Each number is 500 + 50 x the weight over its row's rms, rounded and kept within 0 to 999. Layers, rows and columns count from 0. Numbers have three digits each. The size before them is the row's rms in percent of the matrix's.

# layer 8 attention output (transposed), 448x448, rms 0.0497, rows 201-255, columns 112-167
106:488485552481478580530509554594547535513511607505564426492415410455484530546478447443531533460515474540467528477534566453470479534457491511462545611445430483566457431543
109:493602568539418481505548575384499534476446548499481566612479416516537536546491426562492532496511600471533515581486581546454539449474506533506571475494614467383438606573
121:512512450462459459431569457465508497446466633551434524463493540456476508566510565500457548549551384457504465458623501543501442472501413424539516359484502490479525552493
109:416534496480561548471563482516460519539518485499459497521497542466526448524457533516505533570408483535472526487531486551467490465465539491442508542412530583492524504438
127:554345416429474573511495531471519506483571529527530405454637425504558502442538498496549479466454408585589475597420475505472436511456483573529468429475531461437532494488
113:491502420527524479529522502538396473539476579515498443466476425525453525500429509534433456481548494489471436639494444539410542483535408497452459459528493570523526419534
122:520456534525502447484485522434419547542542574428465417442605500564521458402558470507511418573466524444574479473472516528416462470563463516473439522541477517499570548548
122:515679523522488558515509552466521575475524494441526520475502542543493603549442472501508425525625415456523394509529577514510436487509446538503532443560362459473578451512
128:525479451528428593519543568544479459550519435499508570474459476598480442595511557505503427457519505561484478572538588488513524530475564434522513628498468559449467509500
120:478391617488479424523539551550414478474491550469395434511438523523495546532488427577502461480524465484539573520546534527567546531514530525539512405447507451445515436468
127:505511604442406523409498518495462477511538492520580532524554507412517566591576435569576458483452554510620483513494509509538502522525467502451513504572545387514550521560
116:484552418446474513507601474417517483438494438503432405560500526491514607435506496500450513561567478498458503508408484554508506437429584588587488521437575558477585517503
122:467560416509579527533481547518607499553521479530451506516480386605478538441510428563551482462464464420472521515570465513445372510471557606545520566451580481488494468471
112:544466500526436532476506443488418478504436402434571437492499470474614502533461478518414536572503514523588507463446633552473506524530464517518482504455457510518505468400
121:488478551606517601533445481494380568430547564526503555456537554472585527454518547556386517424574489519417499460475469478455434460546412476451479484446426584579503548538
119:555465543491515574544420515470451480544539470505513557552492520507549499493463485516442486504518470521465456490426512497447478586513483496534482542520428535482565467525
116:487518572540502482500462566575559516549424598599523533384437478489468481542405516553456531514551503516475496545458487425484542463483496522495621435522391560466486543506
116:558455486372467509528558532486509424550589500596417555479502499428508550488522495511444519466445410572485509447531496557498567544493469544543471550521475477606654463541
121:524568494421460437446511443523534434389524408508540489540471442520506519495526526496646457489520573523513506467493437503551462499486555472489510458419461508569577524455
106:422520522492463539552532447497572596517537438551610520488450514495454455508511584441459566477543502433411483441466512471429483486420504452466522604442521632452614612396
124:603504557505512446428532513477459469457436489598510616472564555586448422460518467591417467410492532483515421565455509465534519467477502525533517451516418558474395539489
120:456500458432520528517577411521618441344534567418614458454545433570491473454561595484406436442605450451521487468487505511525523588519578492496549470440471482529479471549
113:488528573551523537526424544524463450528473462604527432517508435460446566578464452493545463485519449528528463517478502464525476392430495448457496555449438488573476467541
116:517598542551429435553527545534586609501445414544504541525394560459471491545492465513533489509399546485480504524532484453491508454554494514511412494650600545438477481542
121:513583471468530482549522331548505534438525504541504469483521551531557454442568608593552406539465488513500610568554416486464426525530568476542534507473529467466418477545
114:561511507471515539501569540491572478524418495462517504436415490523516532503575546507563536439519567496516467595561539456490542509530509492513557502491542457513494566503
118:494549493474459554528510473471541599507490419475511445564433469462560504459507470479565393453493524462486470549518468560491503503478424413449525505569538565509505478457
113:582526505530401518529442554610506496431485573474464464503410451513539478482483493542410513384540486548536442469422495450474501419502494492572503495457513518533561524535
120:524438568387627561516582491552447492463538528550528488467487490524462515518499477540485475471504510603407531494526498456436504568449509499523554500420397488607469523510
125:481443414469502544475453501460526403535414459479428466444527526461604425390524444493536526503538438536524550502507476538472625428491490507487499470487518602551549482472
121:444462501521442485453484465509473510482507485467487412485422554567516575464532494539497535523412499499547444443516484541494394540477483495468521488495478479586565448459
107:525591514506405518484502492453532457531489516515501525442535536373504454527508404477581452435543539540547503428566485487488561378500456468446456437587565476465483487477
115:597507492444518535535448451494571502516519532541634362591546519582577509528534457581533404567541552524434625576520575524574571534525545530476470534538501534471422448498
117:480549415396388443553411436542549514588504589528467469532555520473511572467560536515586536518480443514518484495481473474418531495648462483419479524499450457563518438551
125:446467504425491471463517570456449525494468418571541526526516461542521488549519457519526465553481504529515472497500599470616536502588401361448563452411379514598474537454
116:508531473574433620487535506555440623577569502590578594547483508456549535424556448647476523473485508450474533454456514519463443443498452474504449614539502517510512525496
118:573477486476500481554502553473574499599483530571435375488507580427435550497384544490631520571523463567427559512423497473428480414514518452494484536574481570534553471500
113:438448505562588580531532531435492550497490535485548498587488534516479554472559484495452589591432525523474322402582558493500514442456507389530510475469538501486592561510
128:572475517573545483489482442478477609515532514583487638457535587498514546466476522529503513476544588491518515446512451505456473531563452443545547603490466566532409566454
118:485587453555522491501531479406543484396484517417524432578521396535498381487431457413332581459476532504540431496552420527463495449518477553516450500559529520456504528545
117:495490596568497501445507539465448481451532492502466418471551519456416507527540513468456622515496574570503490504565473423555650476552544428567471518481569552526500531593
121:501522345526519449519467491602505523576499522512550464471420558441450549495508464451562514540510602451532502451538546565468547485481513453455508567486603499459516583442
118:471447485525467409487539549542477555460489459515557476480479528451537460466494449393440477559469425598489522542510418440482504528552491516456398479512444512425600468497
112:498476451538500447430514540594511564477469547470642496496541400449493493513581531492457490445526573484415411503455406516504482523508528474613467432400509448507514525510
112:428431516495521505482461427564493528446597529541543500483488521407535487516571487491513424462526497522437511478475519450432497535547568482451485434505525434579573596427
115:459441513546564454498390483485551485527407565503502480566482530440550400458520464397526537391446354524475491571502432472446564548496535533520444556499526549546605537559
116:485445530526517554578545495515479584592555415519534434535510520627465517514493411556495493516494549482489561495527453496485457525534498490526520586584517420516517449400
116:428570365565453438461522540424528481483550502479492485521488476514574601523576411407501466552503595459575453518448523571453551550490449480515492428465512484531485451564
113:485459498421510481457488599530490552575475535505460515482425482496606476475522461510594461539537460516535509521512513473567424562487459522471527427489474504525536568472
115:501496423582498525521377643448445492391506482539446484527511518587477514482472499423432576462380390556493481555502519505477552383574514447489500491513610490506502555507
119:473523521456593475538511421524436560470562506453511533499576458420537451558383462474661493491425454490496475411451523532478482426497477485443510509540489472447567542489
105:508552511518565512495429559505522475519510477469635543473588466509417522449558646499546612430522495469501540446573454464457487484537467554500482530528548403490400518540
117:526549512408502531480546445572542489555502473519585507467553475517482511547469501558558449596445451445534494450427406520389455496428532503444467552533552496493513467462
122:532444435531514606451496561590532534531567493526457494487417546422412387435475418471461564345516455504478492430464472507521461489436464453479522458568502525561476430462
121:490432564439482483482567476559546424503561391471550508511502471555525522346492435568539447472489482455475597519511530512613507440560504593474463498410599535474494547493
# layer 8 attention value, 448x448, rms 0.0285, rows 202-255, columns 112-167
112:512483471535566489539465516479489538515409374534580509475564517446520542481490516531507619516526522451370554438517478554493410452483428565482416478471521608530478501525
115:422598467528501517514540446462501444513408470593541477518470448449467460499429486458438541507598563492482488562586457527562566562524434518522460494474529547493444552442
105:505451643473478547470524421533469493410487543502535526437494561462422572505532447548542521510414407450485616489448592481484493445467568487517508463502453450385506534523
119:527520541499488473494478510500512499526375535476558572443436536527579499548456420379536507538458464579533517437517528454532504447499452480569533468476516490478498528475
110:348486425395439573468561539469406553523482491529373518533492438522454478419460433504482557584532539469539532551601429438512491526531509510464540556484507453504529392498
111:512373460479466628525463440479465474571431499525417446488468427537520459491568461465593504531490555454385437488515492556474440463549451536439477448509500453532503556479
117:405597503581596450556505555503601582540471546480527473499411418557455426506559447450512551470501534477494460445567496517437443424490413498522493470528522464457499491515
117:567456508478527472495440522430518464424469548506538518521492539468398404529522472458612480503590518505536553506433517485487568513475436434446504460525439487477526563496
115:559576529469479488453455497381460521479543485558568472541447490497446508478573550464461634545501512408448368541477542443518526525496461548464451589488472449509515637533
116:469550538541534532536546519497552494436553452520508428529601542493427539533520424487542467471533587466527491411500466494465504562516401509454516427469541509528494458515
110:597546469543433527531559514465485523476550559552536594509451440485480512504478471497485547445505422502523505500564490503521517474541417583468505503496426386531492575491
112:396394504456532432552489494576413497456471480573405550446426528481559519485445449601479444492489484479541516548513511457492451520478478571468520546544460531408598482503
113:530550495511485497469537499487456453554558524408445475538569504502398454596561496452451451367455505525536529592554493586464539524496610491453501394404468501441503513499
117:487382500531499551521495515493544451570514563497537372547517544534492522560461452414487437431507474601500445476571530501479429493512517516495529575453568516431455528534
111:380494502532480497583502432501514418594434413534511469433595397520471502456569447600504538518487447456513489562473528463548452538482562543559539494569552457514491511483
117:497582465436418610525461540549519497521421466529500438550473487483518548517503538519475511497447556504570477432485442518425490524524406554475459497476517554440496380452
110:500435475472617485506518405528436452479480462602408525484522467447529478516457415568516491526501499534481473399501506560530490512574462402470570477577582471560451499494
112:454559526577591459513572408436417406559463542475535523521462497494552553582557449520451469469472491493551424476510443471538521523491529521554518511471492474560504428554
107:471629483509466436496499500472540473443474434558485533510566598499490618486465603508514502446476475565544471463528565476513430514506551538465422439473545502545464654507
111:538428473510511423495445602492499456592515477550451496499538519500468475444576516459515488535552486493555447544448464572494542533425526559504533542554498576476532467485
109:396474431435457406531501523487496438466533415486451577445471524602418519460498465534518527536518576459530412466538517558454527487586532453543472449547463441653472594461
109:565562511484438438426517475555458542483476474468521497561539384414511455545502563510474478420492514525485519491501417466567465556502531437510512555441486507506488491500
113:491558486498443491480499530474528398499593553511452472494493505510498576488474616457471551524466478530632450517412446565434485558490463518501477528545597516461506456524
114:489474532627454531493526495428501582617530507574504505486480526512567501520474583529504557474528490504526519605491467477498528495491509486432523461503513396470562496528
112:498435488537554483488533533511459511456448503433511468587514583522448518537449464458525431411524480443452501611453467519421526555448460546541585462491488542476503527535
117:477518535429560478447507537538472575535500497530478495431627414459482534492494515591570487438567465502521495562507492480573442482563498537450441497545547477522525459534
114:439429448508641499579496550497510469491503480528530565574544450541434515440568460549522507480527545568390497479544479534473516557541466499557414447538491530503541573516
116:541424437539540477451561376498588490432547501566429473537406525496454509464520472509478525528492521517548510590511508451485535544593488463458496541506506426530507691549
115:495515482486521411464505500454467475536533482482524539475527509474565472572449502572414389490459342629447505554536497563598460499481462465465477449501558412548538527539
114:455525475529487517465456488515576531546495452508510516481485488435394499490553467457485610456473540524478456435446544576470596590469561590499453445548547492438527534441
106:490514479412477464460520529514484503576525551415534539464547567459483499551522490474525436425491484525478546445476359548534557446431480418486469548439507462479474517495
109:420452449488422527517522574501574567497543516453542494456520539512428385403577574486497528496505464511505524502512530481532450517443525482447537425454599451426530525507
108:500488474454543473456507402566472627529564511513501491559584502515525560517474455506453519478511501525478523531528515577468472562549466519459535521484534476574543528531
118:472518429508528571506531536473540526512525543525528408520446463531501464579553492437537531536453531417509469477517589570539412533492483438461518538436447512355522553556
110:472427449607516484440576440494506547487487485513507511519583595476502512529430467539514550374601479476567504456494445520426548538509437475563530487556484514373474520550
117:451593443457423452508508440478522531544447614585395565546485494452560489405475528593474529537498485621476476443511475508441346506428412514455524476501507399523517511580
114:489494460536538449508574547594495496377600524451520536479555514502461443411536537475475507492449449503637448505507458464467473500582532518514471523465413562470547593500
116:545560505469520491506377503525507410515515520506525495480531574538480502483472569547556511560494572470488582408499558550472377567537466455539522467483503508530486475509
110:478387442546492436555483476515472398523501443390572479427527507536464520515527543485446645529436479475550471518544520539507415422545514546504423414545491474520425452461
104:514543516528434547451528536505484481558580484514551511568472461416458437460483499481444490550519499548548509473468551466547517542550456606557545497534602500476436535477
117:514599479471556524536496457531441504429519524540436541491479519424464492539496511536580369511455512414526408436448572595471439535500451478518401451484510507594512463508
107:551448409516435367455457459480654465522508485467592427488505486544533548540471550539460539510504564539488456460491410469564435486527415471425454446498557517598464525554
114:470375451512409436487513472485470423551479537474528551550460377518469535589463426509520465500496512501655470497563521487532439537487572479480562462453515487604480424524
108:440467464451428500497532466475496502527440511503485504439484509472497539501471423490523539540427511486475431495571514520568578504392572465433516532407525427558466572503
114:541415449439540531512431537456549535477368486487511492476498476476520517483579335467495580442570516452420603473449561556472634549481494566486534454535483482558451499455
113:593464501586582486450505458571485507461583589470470441496556579465470464478466438484524552353515549512539412578522440486470428457492478523504480418437423483381494521519
112:400413366472550512500490493551446501484419424545492463422457451490469549457479415551529487479528428476502581417479462517510464519454489453496563450423503549520449485500
115:475565578541581488447443460518469459469600570487668454476466591455487494508520549465489541508493515501491486539514503543419485462547454487504486486449494466563512562536
107:474458497553491564528489552550639477483599551495562464584488408527487461454508473488504455415574506553503444412501485553557428529449548474512513500545504510487465438537
115:445362526528543468541568443609477505529465463487546469507405483442552471440581506418532578557492542533569545440509535517453474453501494486558494549503545492560516514521
108:562487449547525507521573499572494456484472443452454551494557548508452507512507540602501438461545544557376499586491540457523606585548569587607528479604398460439469462467
111:460489410389492505461588533507479458545520561503540448526410578496581507553461567524467530419491489554491457613559478569410561455465548511521427441558558542534549453483
114:509470494490420557514491471526567615536499552512464478527547557538559551525455571580527451512475488506498429509456524514472456516491499486500522522580506508399552467536
114:515512442543484475488513524573454481534540450428512521543529563585500508573483452474397518373546494507591543546489552473460440509499475423481558474488514525534448529468
# layer 8 attention query, 448x448, rms 0.0292, rows 256-258, columns 112-167
088:516447500547403415531441429539536553499474421486558481624482520455437430496394607385523565443470598443468516640485478439515503547487532469472508454405425420528424458548
092:483477596590477410643458489528468456595528415567455557614373530484499525519556499477473541443526359463553490517526483519502464511544481527545452526395446451547468451544
082:459576489598505347534483531545565545519406499521504484427481627572479497550509426458554508416457457507500534547513466458480554467524526510491494587493379507399487557491
# layer 8 attention key, 448x448, rms 0.0276, rows 256-257, columns 112-167
091:554553448529451502527553500538456494483517453532570520590449478461524530554468520498466494462542516502582550473493553447499488544422409511577520433447367516579488429383
091:459516516568484500439507482445482433538486405510481509485434506558533483489489512501562463548455511458593476598521557547529491540437443461533504512393393515599407488534